{"num_hidden_layers": 8, "hidden_size": 192, "num_attention_heads": 3, "head_dim": 32, "hidden_act": "swiglu", "norm": "rmsnorm", "positions": "rope", "tie_word_embeddings": false, "parallel_block": false, "init": "orth", "init_std_qkv": 0.0229, "lr_head": 0.00535, "max_grad_norm": 1.0, "decay_fraction": 0.813, "decay_shape": "cos"}
Each number is 128 + 24 x the weight over its row's rms, rounded and kept within 0 to 255. Layers, rows and columns count from 0. Numbers have three digits each. The size before them is the row's rms in percent of the matrix's.

# down: layer 3 MLP down (transposed), 448x192, rms 0.0445, rows 333-343, columns 0-191
# gate: layer 3 MLP gate, 448x192, rms 0.108, rows 334-344, columns 0-191
# up: layer 3 MLP up, 448x192, rms 0.11, rows 334-344, columns 0-191
down333 101:139088165167099158146144117155107083121107137114144135153157105170116149118141137147067147183132115144145134115146130130146105129143152134175183140133114118148122137148142160150140127108202119123122099121119140120132137139106137141106131135116112127117147165137112088121125102134141133137103123147141129100140119133169173148125108138165169119145147135144137079100132088126126118077143109132119073107157144131146107127082151114138074109095109146144149129136071094144160158101138143139139167112123109157128085149111174086125193164116124126153114117095110152128103121131132100095
gate334 096:114100143149167142176079200124078099159089096101126120115118135139142147134125103151099087089129128130109140133123131167120137127125143150156100130090123115142156155083093101120140103123120152143110154177122124089101157130087152104112090157121110123137140104129112088152124136134111129100093132140151120086101129129138131128130133110129144136161138162137152125139088104094139135124151115105111093131179127141128098166132178112120106112121145125076110095148137099147120106122122119158110106132150155136102109144128080138106144116129167060162124124097147163148172114146085155134
up334 097:093147164116145130140137141090097115127116106089152150160148124132170151110139097110091111147088141142133120133136153150133128117100109155150117122160100096132109105129092123126139153121106139166122165152141119123171140128116098123104068143113156103107195170169111128125110058093085135116152160133147118112121143150110119106141169129114128138105105126132107115126125130107125129125136113138148099139136125135102141154145127088116115116103119114092128135146129158123165111158122112095106118115141122206130177154096154158135093132157150105068150143129075178130148126149146129181
down334 102:164122116127136164120126110121159152141119166145138142097140150132140130058148149119112103156118148119152113074147150127174131094133090150161092135137142141137122117131104116128134154111085115120079118139165172157125097145134125123127106102094165136103156107116078130171137072095104146124130133134130065123165116111152128153104084101121080085129124123106112122140104182138132146124109129163143101171141113078132133093137146118126121127137126155128129109135170151081134119112153141145130119132142147159188145110117097162148125132120129165121092124154068121111125113130134095105
gate335 097:117145123150143058125151166131128139174121138148104113104102094104171103110099125093109150123134125126141147126079132145152131154139143102090103112159124143103100083133146144164173109126120121138135173131146183118113104105137157137104118118094111156099132142146184101097060164167108139138127106144156088113113146151122160126154153146139073138138136130104118118133123094163128139119144160167087142138142123127112146139105103115099119116170105106137124095131097103118096159137154153162137102119149145111128082159124151137090096122154154159104118158131103117129093099120140155112
up335 095:129070150129164135175080121124096126098143157147158157133126122099164123141098098088133170143141154119145151102161103131078083079125139113107120129149116145152129128081151114118109134122136142144132105131158101163123133131130164130109137076128085182105114124135160126125110104116146118111111103104116145137149113106142109151136126137113092145121175126150120138146132095143177124112079161118097138089139115079084146121092114070129103120130106138173101151162121145151110168131097126131147134135152128089120083151135134124121076119096104127128156139148124097129093113120151161111
down335 095:154138145081144151171090156082086147178154129114118143147138085135121138151057110111144129128114104135147157156122089162110123152124120132099129133116129150096112064125110116088085144140145116116147151139145129087080080152108168127083107119116120114128133137137075133152120174130108088120131116177133084161102127134145130130151158099119101150125146115112104097125130115163152162141132114159111089160110121090128150114128118112115084077115108136132097145134122103152128142157118128154117061140138106140120135103127133118102124140094140128092102126126090149109108148133144129145
gate336 101:093085122117130159134164115111096139142118138170170108095174142092203120149101134129154144143145117149136146149125104116146162125136110125075086111134143104141091142122138109188144181151167107148088154136075141107115144120118123181094120086124115125145154097162120139096108104121158119120136126096110146152115129109090099132160129140139143141147115120128090119120108116141145135119121152113108105092118150114091166123114138123107144145123134116113191130143115113106125136086126147132151106144082122137160114157146090091137125109134144085135098089145129147138149133102182164144
up336 106:140122137176117147178095124098141148166185141104136105130110165095091067149105141129161143132166096126119150084081145127160131149108106087122111144104103098132085129148142113126131104146144122210137132140130104126074113107132131118159153142160159136145144155141111136125113117187141129125155137104133126130109130135107168127122095141115120128145081108163118145130109137163112116106143134079149128127140074130138126125145125163119152130160119111176083146145116091159117149135117096130109143114117141130166133167141141133143146096102154153143136130128090092167164158120150145119
down336 100:109110108146134092121092152089162120133141129080115162124116084161113172123173126132164129118099121064159169128165112157130094139116069130133114122119106160155160097129112105128135120142135146122164147125120181117101125158122168123127148108135155130120152104138142142091118150106111103160102162163128090164103099163189120173079121099116132134124078127130127143102136149118123168135116117166134157132084114140133131120137102142088158130136126138150113153120124148119129129145103114094101138155142145088092114120127149126157127087136089143148103076152097133125112125131152165119
gate337 099:163144122138141098121116112116129091101145142153104095141147134153140143106147112122158114142147114089138116174099168136142138114139139096155107112144159137124139140157113078111159075136117061146116133139126110112141179122114080129134135141112160164155100091115125147097137111114097126154157118162134112154121109141128149103128155138102167121175154130119142125132098117162118147115115133145159122162128107117144129179082117116129114159164159146110104144100114138115150122187149195109122120144116117117161113130162083097157131155106116121141074139139094157168087108164123091156
up337 101:113142114121129119128081152108145167125127137090122118086127107152149127085133156122138142086125163088138144155087147106143188121152159152167095106102138111091153110090127074110150101153095145103136144156100135123189186140102130142132164120138144130119119102144116135124128113092084122144158176149136142119112105106130132097109127138158127123114159107105155128133128119162112180136162118154172131130137106128140131152123151094097131084144128145114117122153083155131113160149144154175116114159136162080103102182166142104156115115118098141133115139140147141150096123137115102140
down337 099:086136129129102100137160121141123182115116128167173100120102150128106134142110153089117107123128097151096102135114103114111134106135120129126129150124183128126135147132122164108130100110147116124140125128138144115122098151144134126093127126110116137070129110147156134114116116121104120110093107135139123114133121099147145186119160115143125132073111160147164076127103110124142176118135118135112151197122107128162140126091123165132127108124155148143126158127087164161193155143101153132112138159086138143117112107086077135167177077149139079144123122146122085143086123111153136082
gate338 101:141150177058126148139154136095121148132131165106117145119143128116134132135097077168117073123159123113158146110121121097140161108113141128158094108117145112123142145123165082089149135153115157145138148171168144118138135092143109151111147174158103073140128157115110160130120157111132161110136134175074109134117139093129139116115079118106166151127110166098148121129125160162124157095141149141090109103160098159128128121115146133175128101128135128156131139170144125134099172116151126111102143123134154131159117077136148100162140107146108101159138134160147164102155137100116152129
up338 111:119145126065116170130109164147143126095157150108134126130088131102114142109139174157134134112146103143131108108111102120091140084153158145173139137097144080131125140110121103125136175185129132157096106133129143118150123081137140157099107134120136113111120123167123120148122116115115138134187102130112118135143121116087136129134119124098157135133112173117124104107138126148090162141101169145096110131168124113106145124154120107137102132075129174083087128146098117109106119143114107124135111125120103139184162150134116114141188160145116115073182147133099137177134138097091118091
down338 110:090081113176146110127140092136124127149146139064082131122096120120139103136134163125135125108121127085123118144117110133124088138097153113103113155128102161159163156151124125167128151125103144107094127127084095138135128102109167123142115113131170125119133106133134088155123107169119115160108118094146154140101120145145147124094111133123109051121127134121119102138118099142119131181121106160154136097093136131091123136132099091113097173170104146143136122130066143113097081133124098118132096143125104138133137117143092108122145115152165133133119164082119133139090133136137052094
gate339 100:096112168081127126137126164147121123154156112126142134105111149100130142155107139196108125146164101122115165130147162151117158149135102111085122166148130137084145125112136107090119138156160141087100086131153119140102106144115114106140106087132105114134190178186140145144142141144145162119107125135144114137129155116125123114175128088115092107136150111150118138204126131105129105145086103127120138108120126163132103116123118100116143074164096085118107101169162128117162145122110126143101127114117175150142123152169127059134109105150097116118149142115126133124143126107126122118
up339 099:104116144109091138135133188109166117145155110167110133082083159099150119135131139162112137135143110152110137113120135163120139136139116129055135174153151140105126103114160085146118110151129133123120137111171129132100190121107117139156114119152122155160187117144139158126131113144125137097107122135113126164141128142123102109177152086141119153100155148159111135161119145136130105119086165129105138115133152182146083108158097096186104083130126072143104149156130122109115141157128125145168117128096134175163110132146118104137120104126093115102137131128132155130092133143162098137
down339 101:110129138085104106126184127099138182088161178132103103101133102139094171137114105098139156114108109152124109146135092132173097091106161100121105122130086117162114099094153119141176081148151139121111140142180120164175152143135108115110167131126132170112139123165114141130145132070144098109110143146100132155085111115147100138130091156102139142150124084119134122133131095105114108119155150143095152118152116113131114111109143110155109150103122139146172133143134130107112157110124123166115116112156118156136099160071133132162118108134118179105118116142085108138139111145157113121
gate340 105:153124135142134175083051143127174118119108104093133152141092101132140132121142112158135166107095146159122117133109090137119134140174151106149124156095090146120131127116097112139127119113143109110165130092080159146120153151152108161141123164069174104148080140144118084116167129142123134134139093138087135157163134143116129145159120143145126135136105118121116194157089091120083149165098110137166132093122158122127082120133131138140108125113116149133141081115114128114105141109140117110113138139125113137116121154134157092136140119107080119165093123132130166142155083097128137158
up340 102:158126142132152150109070107127136096102087128111076083137118122127117113120129113147164119152110115146125102073139125112122061141113149102108094153133159132137094142089087163121086089161099118098176115095115152115110124125159121126154108111104122124093128128101129141119120086115125143083128059084091144155104144120072133126129132124120163174112089108129104151137141108111118109145117085172124094142155091127115124140122131094141176105142123123193132148130115115117112126154118124077106174107135129145135104146114126125128154124129149150126113122108114131110119147144119118092
down340 102:126141126119168120147071125180112116143122129111117113128137147107124114097163111115148141113177139092105174129160141114154091164118139178146057140152103140122171131139118141128115115153118131153139118149140125145128146170118135149139108135156131116170156150122133106144124145119089059107140151160130143143096138153159151155116116118148127153160171116109160132142171086143119139177084108122142132121127118090172127132173119161145148156136151117095123139080100136166134108142156110106142126171112167112131115141090106125098119108096139113152134161135128153124124073102102092142
gate341 094:127117163117075099110142126135143175150098156116129134117167112143129141114127128125101073146158152145147181114139151136105126126122108125122185136123131136140135103126140153098141098143117125133108155156132107150172117126150148144145149119121098100123109124107144112111098128120083116137128145134174123107150139105163159137089182168123092125144160096102138113170122183101105099121148103160116159124090128108097121103106087128101117118157119124150149110154109131124142107100125119141140091168080128111153143101181179125109104118142136156141142128180120097125124079066104091112
up341 093:111115133150147141144166118120145140131108122133119171125132149123123158110133095138121111112155168070159089144123148143110159137171176138137155131119138119163151122119105147130129129162186110165137099158081127115140106098127110169137099137145143100080142162128087119152153111087134118147127146161145149086115127140108158131158098156112123132130132109145123153116108139139127126100140106111126135147134137113131132114122106136138155167098153125098157088096099101114164104118168132180129081147187091139104142171108141138123107155144170119134123133090189119095149162187157135153
down341 093:111138110143104124100087130144158112165132136123156100131143118148114129144067125140124135157088117119080125113113067120168125113106127118133138124151090120136127147142081113103105104143150144186120147157145177144137126139156138091152173095111144126101134118153132109118115141146128121133120125095127142134138152144129113178158127105155109088112101153150098151053171121132109125127102152133094153089169087152150116158136116169116159164171107142111128131157135130147116155122114175107168113081165136144101147140111089118115120164147104103155155090097137142139130154122132111147
gate342 105:154155131087157142116086124104140149090108142129117111157158142113126109152142136116154152116140114130132140084095087140126158162107097112110104082149148131109151147129128085130141125095139113177118136118113150139119190128109095086180127134140126173120124134104131067081118139130125127099138117105133146137157146100140109165109135136137098138151114157141088142132121152164141151139163132176156113129140119167103183151110158139109097141135117154144120137114090133139187115087105169134143130099158123096128089120118151150115083145137136134101148068097118153125162094142129136159
up342 106:121148135139202154079146114156140159101139108188156148117129140184099119195142153152144144116159123101098142107158101113140109123142081111135114105168098143119151126144124100172162139101133123123097112127130136153135126119115131168152106170141108131153108119121174103112147132127124098152128147117131110129131121113102118127102127144111125139160105120172100119126110128113133141153099129077115097112094168124100169168144137118139168097093145125101085134134141129171121117191109137101130086163140151093090102113122094099121150152129126167128108169135130140096114124154125115125
down342 106:093119114143099140148109154130146112102118127153095107120142138100086097139078115125166119126179110185101128121126127160104101111106109107101105107103125133133111142143124119122068142111121143174079102140092142118151154070123168106117172122124097132115133101136168142116143075112138151132114153105125109136127107117071133101171150103135101105158092130196138123133125094157146135076123133099113141131146173102124144123127136095157129128101164132115114122117091116160158150130078112146157117138156082098148123122135127119138150130131128174133183132135150134113147145104142110143
gate343 097:066140118062116162145127093119186109085123118108165120090109159138141118109142093145169167121117141107115135111150077135159112128120144118157136090137099133098135135129109159107114136122166101147103166141099136136148146136150099096125104151079134140115132162136135145162130143105098116116102097101166106150112149147122164157134151146110090119106111134121066131111102117150100148107116097152105098121100127138147138164122116111164159129139094110099144122110096143099102132168101160112142097130130100135142104120129112108138092165140114133129093111135083120139147121118131061160
up343 102:114137125117132154148098124138157117153121105134109097127138104110117122137116173104106155138159185139166145123097095087114156147118092112144092155120110075076150134170147125121154120148137117121121092182129102132112130112117136128172097087132134148141115076100136112088169122149164124101163145186107107153127111145129132166145130114148157130146140167157166139108147164102165151130171129099159162140149131115147130108144127187163119118165078124150115086104086111154149161138157155134126149139141111150117105129143136111124124117083130142136106147113142125119085125098139129109
down343 100:108155129106145116120145134135127106095135160155160096101118127121124079143145142156140161122099127088103152149125096108103103079130150133119113113137151097095104147136103105195124162129137123175137123088132101164096140090148116113133130110114104167096157131143147139154162132120099147096111134082128168121182149105128131058157094128127121107094133135099145111128148124096121130141113162156122153135089106152146127140131126146111102123153135103168119091123144138169110107098110157090104137073121120127141145133098099157129093129153123099132153094132168091148122090108114075132
gate344 098:134075095119102162154117149098118128125142127126110164141156125115097109114134159141193099080171161103128165111122106100136146140148094122103142136141107123125115109114146126140123146125128129153148171127138139117132135135135144118081117134111145187164107136114103096147135114140122079159162122150127139114132102124099143125099106102138158123131123123116136151157134139115151152158135138121141162102106159099132131158139130157099111132130133089133161154130072126143123167147101049195125103152097177117117104134116136160119158079097159138117116092129075131128136133183151120164
up344 095:123144122140127129115112162093141162107103143118174090131135107143152126121105102147124100119127122131066126118142110101131127110113105122104176141132136117156129109134178069191072117087135154104177133169124134130151098094113100128104158109112140150126125135136098134093100172114117134133091159107085159141114143154125110130156129099126074116157145093138154139096114155081119087116086117113139115152128147151132144145138100107152156129139132120113132099120109107099064125133133107128132134154124149120140116118102161161148127062127107137111153150121104146178157076131150135136